From a checkpoint of a small transformer trained on Wikipedia: vocabulary 4096, RMSNorm before each block.
Each number is 128 + 24 x the weight over its row's rms, rounded and kept within 0 to 255. Layers, rows and columns count from 0. Numbers have three digits each. The size before them is the row's rms in percent of the matrix's.

# layer 6 MLP gate, 1024x384, rms 0.0664, rows 278-314, columns 256-383
097:102123118134115100157117104105170130141144123146109155131137116054128096103152140118149127144137132162111129105108110118120095106124132160121084133075118150133119122120101142169113134142126132162133118108072140112106146139149107119133110120141122122115129115129152110170149133131159144137115127170129141093083151127146132070068126111138098104143126120093120171138124114120117121141127
098:114113125166135119135140107091197140141146150154150104136103133142132100144122158149154132128139131079138146148153095159117166152122143120153117100097149128124125149102126144105136113132155135146131155139113120106155086135088162124117118145130137104091100123121177137176072113087126121104148108125082110120112146133116126099122121111089125138134133162106136159116148151093103151091109
099:143133112150104118158145144125106160112098107122169187102126165144137153118098125129115095094103137107131100159178170122150132103138161121140114093126116139085110116110104105118105144169125113122103127164160119156152130126117098121139150175123120097162091144150136116092158157151240128100109128167177107130169130108078139137133131113149113110083143155142071158145112107105165164137155
101:123106097134133143165118136110105106123168139147157184120129133083127112134130122144138146130114119131111167132099128109160150177121146129125093139088137124066120166127115146141138120136131132164125127089161120098096172104127132118127097124124137132109111162148115200168120131137137169165106125135098134148151106125116121125129129129114116158121190148092133135163100154130142087125117
102:115141130127119122139111105167096125155138144141125123129165146092129154130135151109165097099152156127152110097156200089154129088148139097146152114104139142157104151144151118157122098133141113104144149156180115153143165166100142132103097143124113122112130104157111126114097123111112105090099108128154138129150111134124146093123127156136140115147090116099148174122083098144116149077106
096:152168141116077116140156123137113137149137158150144127117094095146146138128114086132102158146118166142094154142124126101162075129092163166134129149163125096137158136104152165102094150103123134123161149121129093099126173151112122133127187089106118108142117106163134096157132144116105115101152111134139124123127157170148136119116145143121111065108099108111129146125123123110133139156109
088:109125132147110146124157116139093198133145118131097172143138152113112152112130151077139090114099184112147128118104146089107125109132097189127121099126139138122139145108167121120095124093135144104088086120069140105170128142142138150139090124160139160097099114126121102134181143090149127114159113143073123171132141120130094115165101148143178097106110159163145124114095125142104136148114
100:144144150168120098132158150144145167165114143118134118079142134121139124118058146145145129108115129114110156104109126087157105148121146137079143127112161123129098147145137140078132064113102166115104115090139137131118130131169134156137133131159149164097131138114124167125107108162130145121136104172183096129136156133161124110121137115076124136124100134114150103202152143190124138137149
094:148137147132142105147108140157092109137129103126123140121099110127143124136129135118120126098186182108153148125125114095127099141095168120107131138166105127154082121123081140156103113118141128122074151126130124151118146136126120129162159135149122153111140121144139135093123120140147125176118117144158132164137146103120146125124136129115125121145116166181110106136115085166154087077103
098:110123130139123091133134127140156118111131152145118155146139100090198125130122109137153176088114122155112120137115118112123126153137177128174144097142073125078109109144122149133084161133151162136087130134121136141116160142101148135121148155115150113096139116160109149109127126142115138126136137126125101129131138103099097141143138093145069113084162139108131178127139142125106145124096
099:077139117130120134106116132098158132113120168163108079162142086160124155163176132132158131124087129127099123161132128112112112158106128125081121099121097120098153119144140128120093111137089161109137142139135107106090112142140180147165114140106121112106117128166129087115141096156168161122147128127195150148128110100111152074121142132119123110126133109148133105122142086159139104102105
105:137140119099163103112107060121125150161146123145152095158121128132103095092128077138137110140144121140118143097129128140148117148163132148116104179143153159185135155103117153145119117148133136131138154141135160125168108137150187143153128150145119132136169126158116136169126151113091112146128106081151156125158112151092148125119113106144157127146098099155126128137109111107135154152161
107:125113154107162152151114098087150182084141145148124134109150121119117140142138123144146165149108114171124120164105130196151090131120115157122161154134122114132123097191098099160119151109161128109094149120132094113134157129160134133110140181121138135148142085080176172081104121103149096147156109098159159176155143133123109089152098084110133115112163103158143101135113118100141146148192
105:174151119115113151133146124152140120111138113099147127132111107137143156117135145138160151106098117166131178155150138137175090116143112154118140153134162128144128141144158137111079140118105170134141124139142124139171167131115145141163141141117121126174116169134090132143137116162147115130150061161095118127110088099132171123130093135127162184156111118113177114128119098093121106107118
094:094115096132140163121107157106097140145138118124147166126157126142136121082182163141127149127106122082124127097168138169134120101132087106132157171175148124161069107126143143121168089146151094182104110096088134140100111121117158112135132126132139125105125150085161103151115117148157150119114087131125085147140107116146148146103121172121120116160106137138154132151132117141161117103082
107:129162117148156081122103137148139134118066102103130141084104129170115083149133096170124150138154121131111148123113125124119170134177107116159129156135114146129115132113090118185093120107168117144114173167145110111130064124105111111141150081135113143155152092151126159129088140126155172148097087127139121158125162130155156099115107151086086145116129152168119071147143133125166111092110
105:174103133140117103073129095109158137176097124116075160110165105084103103160153128133108148089106151145153099100108193129102129137155119122152146125152095135126137131112163112085106097119139143101122097149077111123141172104120110120155108111061110129154170110134128103143138122116124153110123153142111124123145112153091127149128101132090168117138118116138128088108109109121148125142170
098:133090103126125145141114141103134136124117127155124134132148131118143081142122115123163106098078084168156157127130158113126163126133102128130065082127110147146115115101136139110170094136122114083157144115124129073127136118143128134172130182127121149119127092136186137153130115133141125148119156136117154168147162145106138142163132132114154127148099110116108098094132166124161145144139
098:102167136145092097154100122117084115134155147143116145143119099129159119154095099119157199117094117147130127163114078104127114144133136093117139110137126088135129139094114149158154161160143087155126101136128107090143139115146111148091129101089097132152109118147107156144115109121128144126122174133117117159136099111170106107141110113134079136167143149121119123085106068122111166146178
101:149137143126114139109145130131136164153132157123127143121139085124120116116104143149131154116120089122176120116131145106128159123175150137127093118098154133090156147129140109124146104144073087127124137122159166119137122116139099142149125130109149121131114088117141153109161137133123146125113174123114124106128149091162115122127106186128130144144085136141098114164123146125137151166087
099:142118084153116162066091132098130127159139144114147141157113133122119067098098152158172113123119140112169149166109129131149142172136157102132138138141132127143105098118123126083127161110127134127144146133111124078108143102148129118147126173169157114148136124108142156149130103134157120151117132173133111138117154126187110122137138129122102103089138140149107110129157112124114158148074
102:108104118138101085104131150130111152116112138139140109154130177109145127137126110158136118145111086160152134138124154107111142154150130145098072107101124110112095111113158182110109165143168127117127101149156113126157127130115113084141087110206154141115109111133127141125151126160118148110121132127102142187143134129116149088130103105105152149118135168104159144127149081122133124119092
102:120130116134166160127149130150120153123132098161133156159127120145129128098121152122142120135105113130109117151121122123136137123111157090138069096127135167122102132110169132135108136139106112154108142122113163094145110098137107093157109100120147136119137132109088149131143143086145117105089150133120160190129116123081088146132136134145127132147129112057119118130135115082143121127139
104:162119134135132161108118127123137108145130129101132132126147131137156134155144190156145126073116096124116142127114164116191129084192118111109101080132118147140130137121115115135130136117108107130141131137118154130174130122109137140120105116124136109139112163108131122178131120084143098135184171093085180165115131139146142138134135096149132152100133134144114100141143107178146160119142
097:189119181140113128114172167143158088160126117136133113156132082125156110151111099149128155129115099161165110154155139108127133147137111132124100126130144152128119116174081138143109147166098101130140126143149135097156083095143139140128136087152152128100120096112126140111098106159140138115157136144139137113133118163165159118128132146131101177120132119125110148149107111101145153106099
095:141126186120113109077146112097078113098124167154104114116111116115173137126119161097159116139148128125165149105163139107075170151161124139148126087095127114117158081114137125147117101134144107105139159128130127128112115118111168141118134185117166153110090126114091142129130145140073149139128108143182135140115152153139100064114099151115151146123098134141159101087098171116140112130117
099:148153122132111166128141110129162098079134104143130113177109109107141126121117134133112150116163152113142137126167124110076166129119138124136108166117152138136160113145143132168120150119121113122186175126125183151111169167099148128108148146140145125149185102135119114146153134155144151081120166125100122160122106137108101154124095122133101115137128067183100143109172164133143167154098
098:102119112151154138123124139111142119173119124107116082152127107126099154190173107110098098136173100080095123155157142126147102100134080132148156139091130106121082141134126145126101072117116134128151122119159133158112105126157118120114145134129112121101094123128164129139161166137150108164139150131105121090164121143102164156137145150172083115119134077106141146170153117160156113153134
101:164143149126128141109118150111101148135092118167112164061111129077080171154095126165147095139120097111101146166136135111135154069165135099100140113109135103144148153118134151162137158116160125094118131084111151148120155144152146117138100139141103158079149153141152137111124120173173138109121148095102137097130113141149138093093154158129151150096152115129143128116160121146164146112124
100:142149193161144151130133112140120154087090113105158102108165162186098148110118097124057080112163118118127126122144148128125119142141127146101142142095156118129147137095062155151154171087144118123127141118095115134118108117134157147082153131144132157107086110101094114109130111105122125158135085125145166154168086157154135137159121152148142121159162146095096123108114114171112194110139
101:092107151083137125117156131131114127144145149108154152121134128095149140158171097074137128157121113135069121124147114111126119141182109135144148126142131120068135087115114153137118139146074095100110127173124133118146131145099120150148139126114153143105118146131125110118147109115131146118136131135148151087105122112101142098130087123135182113107139136099146152139115094111131174115109
101:129125148132149114130091130136117128136178145136170125119162162171105114103119171068115154117134122135085129141061111116136113099121144124102138148140147120138138119125106127108121116146124141153071103103111116129068148111137156139124134115118110157135150111112126079150076110143163150147142164105092094146159108108144115124128126099131149120119157149114141097107111127098156173139132
095:117108118150099132135088168110167132156134111144127144165128127124128042109080176075129142151140102121112152142108146158130115082109150147130075122149109084138084089117127128111104107127141211127118127114178143125156115132117083136134126177140111081127098123113150170113154138143133126123094153141143099141120145115145106100127134079122142154095133145118163108134111089129116107130132
101:103138118134138127097131145098129115119137129138131163134183134158106104155138104111101149090155092143121111135139137188113186121150125077101128102138152125139171105095102115096123154131092143154117129129100098124086109138151122130107088100100139139139147130129152125151133173123144154174096116151097120159129108116157103153069102115110095108122122168140139173119118125150154146090137
105:107140141147130213118142127141098136150090142135135122112118110108101126155112160150139108152127143110086093108113130114179134110102168111093115098116133182112114103147162122130142168104081117104131118154099111106085152136137101140145129152122138129150103104126144149108123128085111129121099128117104116101123153102130140070156112121106155141140155158123105106105144135155107129157109
107:100139129113117104158161132124125119100115105123121154117139123078116110139103114122074130086115129128122133175169073117151126135130097139098101063129102126159109146094125101141131131104107081073119128170143128109120120126108182135175123148104116123148181200130094170089142148161129145129113169116103116121123177124102143168140110134147165092143101163108114132136098110119138092089132
096:110114163090100157102141186108161123147108148143155125163141102111118143119156163154129103105090108103121104138129132136096111163140121120097164133084118114099164106122104104119156195163117089128102174108187121122091174110119078121127087139121106164140138137132103128138165173163140133135121149153112127120188165103125142154122102143101091142089091111095111123172150138157091105155140
# layer 6 MLP up, 1024x384, rms 0.0706, rows 278-313, columns 256-383
105:154099093122127143099118108112110108095146147119148124148100089155152108129121131130134162157141134134142162178163118176131175134151100101137136169116172151115152120169154160093158156155119143089117115117165124101117135111173166126131139140121126108083145117134087149120103166155093139166158159129164106168105158128118120119151136097123107161107105094145137113113085162111142164119132
103:091146154124111144110149130126091127099092149151146100096123152151136134170167105094146142091152114131160103114165155129115128097124125119174139113135116146120117121152158141154145134145166155124114157137112143148099113161091134154137163130128149134124162150151153124128128148056138140114130086105177110089123160114172127142118111104102114117150099123098092131145166140150114117166135
108:148132135147150158097132115114101132169131109119127137137162120143118104158112115151136140130102127116110172151165106151119133131165176131133144130171085140104110111101107092098166089127116147126129088143154128140119150106091123120140141123165143152147125130147143141140145058154130143137152103154144091145149122075104133190119140132101116100101165111141127126122086077116132128150109
099:170157185119165152129132158116101131115125118184160116124078122119137151079119117159120110164135133124151144137125107119158126107180145114074120122127062133140113101190149128162123144123146118139128071093150116154149162102117131156122115142121094102153120137127113114135154115150111146169135111124123148134139139126101136114103129109111136127160136136157210123113094115131135160138103
100:105138130149150111142120148138123136147131143142123204149154141145154110136150131153118115118133132119132133129141153131109148129150102132168111128114104140126088125137107147140144133132112069155083104113119101154114101106135117127152120118131178103124137154137141134151202150128124170073115142166135111134124145176111138076119148086139101118076093135132137125124125099094154136100103
099:118141102150109170096132132147125131142124157144114114071158108143146120121116097129171119116127161077058083090114115137113142180103179158120139127143141141105156136176120130169137132116148099105110143152119112136156149149139107145139134146134116096133100149171174123120192095136166136074140129139104075124105171145111135140151136113093139119119151139158129144147126103152111147132104
084:143128091142110106139104129115123119117160195153113137122142124118148096101135088135156123100125131103154146122123072103116098176151113113159132165096094130130134109117169118154167128165146147135104161173145132121140123126123131134108204126102158145128098101110120163118115127129118142172187141144129132122118100120134152100152146118157104149119125154113126131131125122166133145162113
103:172133151131115116184122118122139144144130112158125096147127073106158132103123139141138115121113129165174122103110169102165146162113144182122157143078127119077116128131139087145109151108141119137159141167144107133127130171144131182126142160138146107100118113100096197156099089147145117130154157176134113126099129124110172128150139139150139121156174121145121107107096212127146187110117
097:129149122142134114139098128119147118115097126147137121156144145111117108119126138136125111108170116106104181148139189108094115120070145093144076142111105135185141133147148135108147121119147141106147125146113141096136127111205110121143123165135134142153153139160094157122108152110145100077109121187098101134110150110114120158144130116133119122128117114111155159146139084098165135137135
102:184119092153154125099093124123123190171127139123166121119162125115069135106124092083139135127142105190142126098155121126146115098125163146113154137156081103115101125134101127179094146155120071140105155130141136100130132137130117114093138127157138146134144104099139076133101133083096126189134116139138155098131102175124107115141139149136101102109156105107180100144112133136119134119092
099:161109136123162167140148149156121146121077137156113166152130130167105138175133131115113144147092172132135134120137083148119130167114157146141155088142135153133106148116118110147100135117155108128113165106094142140135125142132101137162140129097124094108110088104129140164134143138105177153114115135143110091139101153169124091129167096142119131120200128137105114109160164124131126102129
099:143104126184135143132185162134176154137127149154104176125102128103150095178114183171148112116109071137141102130137116165101132143173105104121164145095153150131144103122095106167109161143179107133124182112131120086119107106118134088141121120168105127128099125141161133095105092077142162123167188093135120146140139134127128123099136144101115142121121130108105128136132123137137141127089
097:171091152141124132182112124082099122123184089112149100159104114139080115159144132144148130136119136102120135123137120115138101120126140098115137102119160117114097113087152165128083134169104126068114093142118163137142139119161073107130125125095131143166119145129107122173118122126142117107141151144113147151148116134149129109093160146149147097097126146122151175093140129146096128137154
105:104096104126145152130126137140112083153140095137094111129089133125105132117105184133106128133074111154103148127138117139145138115122132165123178126125144093099133177113094137144138128086121153155130114143173164095109127105120115095137107105106165153094097113173118174076138086145110132153092091139143133153119098126169084127122106097137158135153111113093124117129147150140158130120132
096:164110112154116131164092114127079137143120165132088147123132134140181129143071181143123187084109098099110182076118143127161132086116174119120111127147117102177091177124111120097116136151119161174163126114139137151126079102127189143108112126105124119141118147110096122105105116122128116147121111157122128095145134154141141115139127133123160096157121107142111153118109126163142107146128
104:141099114131148109082120113135118119134108135167079142116108146142134111056154101157123123115155143106154125109097137124080090116127119142121148110113158118130122075133160137130117088142114112130127118132109148122066102136069134110108125122104113103083148077149127169101154130135139134152127110152123162113125123134164146154121124123145162148114097173111136137141127129114166114152111
104:107090095135113144120091093080143104162112134123076099148160156093146099076153117146107135108112153137156073126137128161155150162173117149141177097112110130135137104111162080098118065148119093173140103131122115104117141160120119137165113099097129126147161110088151137096114108070107157125130148135113121156118096146108137139140117124117148111141126101143119113084134131114116151098140
101:141161108155172130189154139120099119137077115113128140148095136141144116152151133140161153117125127169151104133150120111130082147108121149134171123179107158075077103140131163169088112140132130125173112098134112160121123135109158148081105145144119134140115146111117109132173163142120162150123121102117105113134141130129123108115120124154146186120127124136149168116112118140145119150131
100:181136132156105125167135119166158110177130135125106153150098155146181150098135110105127174116193123123116124173138145084125139141072133129171175188128134103117127136097145090156124150113124115120134117120119126133160113135089159171093143140135146085151150109167123150133119110139126108126117155124111103136148147163129121133094139088126145136144101100111143104134141165134140112185143
103:136115170119140134133081119114123142138104116141122113129138141129139120168065135141123142113137119127134174143126155124155113121170113111112113142123172156138165126126158140114110101144104096116100140119177182161138140089127141137140134124102119123157112120127119151173156178090134137163150117124138131137110144104174148156157116168140141167158116122152148141146126131081089121164101
098:088129067123132153109095140073143114178120122099100137142122145157093144087105122160126134115123099130153160143104141148138157159109130113123175118159151127131095108191110083147111088108132114113134131126088134129129115144108143130143178142145141128143117111091159174128132116118151180122174092124096161153162136122107170111179141110123188097145177122117117072140146116131135128114107
106:104092123119116151137174114093105119169145137178148097130177151071108116132113135163156138101126114183104112140153132131146175114103130137126112129150107101106113124167159103099089115140117097117123119134126123103130095126141112117114108172162132139110076135160144142119175149132149093137142138129161151133137144096155102107174134096150165196178152171129108162131113121177103166108114
104:115134112117135090151126146130125105075123187132112141122100108103114148129132109136128135115116131120119132129127118159124133168147097085093142138114105100088129190138145107113115112085165128117133102117142139113144162144086160117189125120139119118123134129126188078181107149126086118122144149126152134163155113094126191121120151114118101106151116142101152151062145151143115124163155
107:124163123150126102097138125150159106147097133146159138121128119160134141087095099174159108133130092112153153141106124091155120174084146146138163083146156128144112126135142167157189140082135135125088103138117142147129125113074147113110106102082115132091095131171125117110117098113075107113093101183130128097118127140160096155117097147119143147130150097120122153121143099111106139109150
104:111111121145149116102102129115131114091157102120152152137123143131143118137127144105112103113126125120175128163105114127078157092125131145107083087136146151115105168146176145156097101108154128128127151110083098139142110154095122129154122159050110085167172198128104084124168113113111118177067111142114077122104097121140098158122097149128151157098127147124102150151123118164131105079160
096:106095156102105130156095138167116102100156116151176112158136135138152117120153126128123128124151142083102096118067154123120126130113155126109163135150144130080087120125114106110118143177156140153123129133113142134120120149116128122131140109140155118155162124144107133212146132070094089119131145138104150123122136102143111150137149186132089120152079112114151156125135107138101154151143
100:149127137119123104098119126160132131113147144147091134130139147104130133146108141167181115150134142106109095153128139146160128133101142121088144154118159185137146116085125124130129139156135161138093132113119125179115161106145127116106123120116176152159148109129160136127101133154128132123125135099112107137122090167110124123121153083087114118124084086150131143126147173152087180136123
102:122104140103140119100116110112163130161118116155115161139105166122091108111113118116172162122108148100135135142104102111099114122113145175123134106106116121134119177124139155123126114126136116115120137130130134130122129123138160123140118107128112147123099093117115128130124134146150150134125127115129130133140092141147123177086120143160152110090135156110143111106123102171153100127170
105:148139118128129113130133129160127139095115151135092118109146120158123119100125115154141092124130139131086098115109089115104154077135087133104141164148122094108102094125171106139120131090111162104169136080132183084135107139085113145097106149143161123087131131112144120082160156117119118136107147079121116122115129127176179154123132149106208119104146128169117101110149110140154133144141
102:157087118131139133128139106108162118121113148107116116140103142098157190124103119123127145153105129132146112146149149129126103116131142119131139105184137151091126136136146115103141112150178113111148132132144114126120103132108127124074108121137105143186129072173138146133121140167150090158141142096130092132129149136095152121109118124166150132177109103151091144096135141139130085147100
099:128147112152094123130114095139131146139126124161142140157149148126110102115143126139173133139116144082147147131176088110097138123150119114135155154110123134148111161097123114130152148146098148131112088104136152088107097143114112158167115140151112162146141130108127068111102091090124162115115084128134133144106134120141156120123102108137136136177129128163112123159145121136146109137106
097:156105171114118128135143120151139115124136131148123115121164130128151144166153108149151093115085096110112117117146135186150082149123127124120103134104145149134121097097069094135096131149141116105138121140065156140137125148105117116134142120108120117090120163158140118097134174135100144121118114132141139140143158161112136090089072127133101151099099174133151118129119110162117178113109
101:142172148114108122099090160155135143138121109157144194117134117151102114107109138126132191140087130133116082114177139155123137129108158072148123107106109090135158147130152093124127120129109104105114128111112150134123131096137123137157153145105155147116085128177128127100142089124138092124134122096134110148115135154154143126106101135160130092127119088104137126147157179103110107159102
104:147133098131083109116136137113132123109149124107142094140166099161160135144140128104109103097168134161143138143106135137127202141118155123136097115134134123121156128142143141132124094124117107127125107141163117128092116166142074143085136116142096118110115135136106166107119134164114050119143161157168128151126123125114145101133137104104128107073157119148158162128152124182121088095106
101:134126138106080105148092151111093101133095157131140142157110131173128136130144120093146111106130095135094124088079142106159163096160151121119152084142138137139123110155149135124115138134124129157124140098110178126129125113076120102139151125102160053100126087154117102100163101135084155152127128125099109119152115133112113108127110109160134144150097132086143081121089161137115165113112
097:156112159119127107130139155149148096163165145118105117111129187127146140117073147115177088137124140085120134154134141158100120143123156106096165137102135131097151102085123119112139120125094143122134079125159117116102136105137132102098128121122151127108083102127127148154146136134075143096133121131078149124124126142132139108089138129111118118175108114106099112148112104166156123154121
# layer 6 MLP down (transposed), 1024x384, rms 0.103, rows 278-313, columns 256-383
104:145104118080124153095110157135104157116100102121153141124121186182091113141137127111120135129149157106141161149111131110076141134136134097125164153153096113134110145179153105131141119147142131127126145137107125127170131157106133097101149144115087105148128110135149162128116135110144140107134105133154165138139124143164087143147190181115165096088113129159119138129116142136134165133156
104:145119141111126121118149126137130114093136130146103103117137121166135141126112094125100143143149137148152109139142134080148126133121114096108146146122127073097096158124103097151081133112112073116130121105177137092127119164106134136135111142167149118078155105111141157119163109136150110112120093162123162159146189117075110142128101113110118137147105141138100140132083158138147149085139
107:090160087133114097154143119142135132130135108142143158118100139097130156116135111164122152105126136137135087121136159099118129110111088101170078103084118143111168133135122156134119128168147139133103129131141083162149127135144096132097145127119112074185142185112102147134135184166159140089163132150175143088161140116140147104156133133115122148134172150125141174119148141109101130081143
100:116093110123153136116092105171131162125095119109086159146200117162143089131111115115130121075147092103155108131100174117116124110085090086101128122119132173137128121109165139132114157110113169134161123141126154108121127110122136125174097155153145119131128150153117131136118163143112130126180116147153129147081140146106107109142159100112170110182179112126112106097127154109132166140146
102:147129130142130096127133144133134109204124114149123156154138099127092139130106138092088092144116123068128112155132105107136115114123128142110134124114124088141143077147126113151092115117170110138131119093132142097121171109105137130114109137158164186131113142109133130083122095145165117172118147105109110104130087110137152152185127137120085099129143124143113102126117100112122112124119
099:074109114142158137115121176159127131090166104118101113148152121139137113076094124124104128144196109150157126130136100145094114110173109122133110117124183124127126171111092105148130105107127148153140161123157124151124091142092138139119085140110114118137134108131138135127112165138130162166110097138095125137125110121115124160090119153135134104153104141093062130159123107055117165158173
087:098134158138138163130143132115136107129121085099114100121157092157119148123148075152112090144119133106088052117157161107124155130136152099127118118167146106115096130115100116143124165105123098163144100088115150085140120118113107129140118103112113134113136107117112107109176121144123124097125112133128121134150149127180099192148122144176151114163095121125152119124122134135097137100119
102:144090090085163122146097124123100109126113112142107074133080144126097118104105139130088069143144135103149119094125072153133136130150123116107129162109165168103119127120134130144134113150134150141121139086161104160121115094108136091121114113117135155119132154148125141128109119085122140120097155097131149097106109143154101104135126116134149080145142163147125143116167162149080086153121
099:123174096131118075119155126177161170140118141074152156108123079098134167106123136132126190115104149169145135133104079105152157114078170137146166130117137111124123108114108142122101130122102080149118131132132098173096162097084141119137119127098111077123125136107169100100127139114125110171166153163107117110144071121144171093139173132147138163125150144139144126132153119145121098124115
099:108140176082104156174170128095197163121129133122111154164139143145143116164089142129115121146120099147133128137144115094169141129132132155144150099120114161156121126160117129166124146148133128146107108085138134083134152101137111102157095166113127157114125147187140115129089159081127153098110087117165135128168169121106143126111139117132105146143131134125083145117108116079103145099130
100:127135108096122114104116128114119111148126146091118136152121122137138099083146093097135122106149110105075130133129130117090179136103224116108150132158108119131160095124114148097145089091096100149136129129160133136079162118170098115184128127174136095139153137133159133116139108154189138164133116096140154127132141113129139131116137119145123132125121097126119100158159080140159130137097
102:133093146137143111166133118086150120129155135138058143120053151130116110126150122127122079131129150123141137145140162106120114095136112139148158150159091097108122155162101172126139122138107106136098116158172150111110153143112136137154130166135146141143152145120113163093141136170147102149101133100120063100095153087130124118135080158103123132170072147118136135139125112102119123118160
097:102145144127085142124085177180129079138102124152140105115130145174132107113146119095136170069125143112128101122167089128144137176144115138156099122146111112169148120121147130140131112190147138139137120112118142128097087116130159104170087137106119140115143134133072124155151117105154137094109108090172127096168120092128109161164139104162172135128118112100159156133125145135128078157098
103:146130119106100118156139120131105080147131117116159103156135157154134113097139144119139110130098120172141114142120136153144163111096156119129132131135141112155149131175152143128130080170137100090169117147146142147098185142092131147101127143148160136115116146108167127144143125098105123122125117117170127105122148112140092167141092149143146123129073107089148133116102126124190092124075
100:108140127155122110147106107141161120130156156115148104122123147089140118159163120119138080153101163124154106146109155118118150112143086091171098134063118128098115143117143117123175150108144160108139150195140144144146173141163149117118116138130173102115139072132170127126153161124087130133146164128099109107132132124132170103125125061118145146087138159121123119118119135078129129122132
103:116133156114098134177147141110152089149133080149110122112112120159159155131100154121123111131107174100121191158138120155109078134063112136146128160095093119130158094132128115124134112142127149132093145128124110118081128104096097145119114142140152146135093104175113166110115112136090138102104129110123143147106133088142148150103143111139128148100136133183150134106107090159131075101119
081:124109129129114113150152085115160139170170114135096143118144150107093122114122125130107128113109152099142125144125134087125115110148132123145130172095148117090119087097125104150106148135075112132130145126110103136098111087104131100139125105093095151135130122132162159137124131135098098096145117081106140120178119088130134147127130125105140166143128150094108122100090084146122086191124
102:132164089116114111134097102163121127122106137136205133135142129155156107148093124154176155088171114079127110129153129126116111089102117143111113117121130122122110072113131131134172104104159151105127124163142096136174110110122198111104115138132162135148122112158162113146143136114163129158139161118093122102117146142153090124131154113081127144153163186158159140103165161100126137148110
100:126121109114092094134099148067144115097125125118117112134160140075151109124123139146134127173143154132137133119143150138180137093157130140126113083087129130122135103115125176121130150140104193109118124133100109135102092132135152136113176097146166134114120084140135127136088110122134165108141141134113121103144129093133109135136130142107152152109148115111132151113114131119138111127119
101:139144103160142104113140126128100099108096100154110135100153138112124109154136127138123097116146124125134141140134148111093115172093151143071126113142138151146140122154109088150178178149115152128099144125148152137129137132112110151108119125160139163113126126105153106152117099138155120128155104122117125150136122155147122134154101144125072078140186111093143103135087123159134083109122
085:105120150121111124113123154133132128100112136140105120099136135119133122182132115130136131158093138124152153111103132119216135124136165091106155146151135146147142125094081156084124110147137113120208154109147130118099125141126119088106130109123102099153135151183160155108137164097091092158088161138105138127111130159179114143088151118136094089077174098157149156140123122159125126106122
102:172148116156175129133144080126095176134123108109102106097152161104126153098138164140116077132123099123130133114152135110114140096122135119127105149131135136160112100103171125135162120106066080122100114129154122141129174107139131094162163115098127186133141122163097087141177110116133136112149131134101162157135118107147134097117094103109111149116151099159126106126171106149102080135103
104:151137123125143083084116128150096142143151129107133128100134094130107116130091203120105149073143125123148144111163120141123171129187126141107130143146122197127157088121117122115120141130147099158147150119093129173156124120094119114144123126150121125117143128139119096151188124108114112122133164120164126121177127137105130145132106120112175110125170130136130116115161145098135087158126
108:121130096184099130112122185088136100143073119157137176134143167117137142139120134138095148146099153123138113121131096109116110129129152144101110145118100094142077136157099101132109168110139111120108106112119162148166150126098148090134158147105091122149117169167136138162131146136133126134119091155163079146132159111127157123136117147079125162163154151172122177126165122090094139129173
103:139132129074081165120121111124180146136162149104156103112156093098111146092161109111108138127115074120139133136110156129098127147106093107133124143090113110140098149141158123126118135128114131141108160073144108097129127127157127126125117150166134139095126140093157133122114141150098137151135084128109143151131154154155107123113149146099099133112172114147148120137092092140171106139127
093:170153098155152137116086121103128171113116110121123157121114108136139151128091107112146110136113071146165136105198126151125179149143125128135089111156129131141167132117108151122094115145099121135138099104144115118083165094140127133129109160150112144137085119165122144101132106111159151185165114187122132127114147165140112130110125106129154144123146093107106127194141139109131132092110
102:142122156153108099157142119140118155141172143109134075109129150145168178130125152143121104118155129137124109120100135133141148155092135122078168130128132135132132110113125125105150127118181166092137118160126155122112158141094175128147139106114084128172138100084150137118130140157102117132151145117097102152133120168124120087158148142119148136127117126109106147104143083145129094112098
100:107155155154106140125126148120084100176118172106092126145134135126101181130103153156130101106124129144129145160174146118100129155121134137144140113112188194111120136136156134138107093125089144127143113134083114132119105085118148130147143124121082131111140140133085124154169148187115116112148107161105125173126146176177119135119099133121116132154128119102106127126145155134102146101169
106:122099131127157144097142114118119118123158136132119143075151129150169187074102123114107109116119101126076145186124114124166139138161121156132127143134141084164083078147124138155126104141123105110134163115152134129069145136132122110138144108132158162109090124120129177135092137120141077150156152126059114098146097140144143144175154117109110130121097120167094108137120070110143118142148
102:108150145166135124175131120124135133094096110124134173132098126169126145143131137128114140119142078081147088116173157143150124123113133147129093116163118067115074109129155131124093133119166137103169134150141153164142154118101114137119080134100114139095107150103115074182115117123120113164124142100177134138162189134121097090130140099086120122103153130112138081167106145093061166103126
101:152147138125104123104113140153107147135158138117106116145132145129150137131121130112141143097133125115092144106113141130145112136099131128173145164118144133122104111106120105169078131125154108126135107135093111133157117124118095138116170120148168091135123072119147091139138169117173148154111083131149105122148139107110150121111160122150080152123111102172115103100080158132151117099145
091:121147117107156136120153120158145159088094097085104178136128145136145153126115128107109111135097099133111084071133154128129138140126143143154102154154154147109121129163143150142128147191174113124107117113183126109162120145146105080097155134116156134141092098107134171165140110126159144114110151116148130153094121145122149112151145167133108131149126103127151119149123140130124079130131
101:102093144139133139118157076101087106117146122140173118124150131117122095167128153153137134132138100163122144132127156126156114115130137112127126151134116124098098092110119133128090076139133139152112103156113139124135093125107122109134140121163128118111126117128152076110123083142113134118148118135166143127120107108130111098090123131137157114153130144106118072127133102090140128094140
104:096104106131128128114076140104134141139171186108119112109097132122142151119107114103118133165123113031102124092122134112120216095136151155164175118104160154129122153109101138106139106122148088121077152116138106136161133137128088120138120111115145082139152087138132139143114117103118113145126136105142095134169077064131135130116155136090133130145124132106124106145162151158145141129160
100:098142104117097159159168153132100112132115134141121119143132160119140090178122100104103120163087126124123125156149154099121114091120095121114113139148125154111121118146096139157162078116121118122136133175134109107126165126109147135098151125131152147168111139107136146143135135169074133091117138129088144140175142109173123127170145142111134128171128079094127098115084098154127134111169
100:120076124157111109177084071102136099102104077119139119139141124160166102110111134144101128187091160157094083120111135140130116105179105123139099104154100118119123133156132116154129117140175150127140160102106160078172168123139147121177150122137163135143130125150127100125129119149141152146121151119129100128128125101094144141133135126101152158162163140119137094121181163127132136132154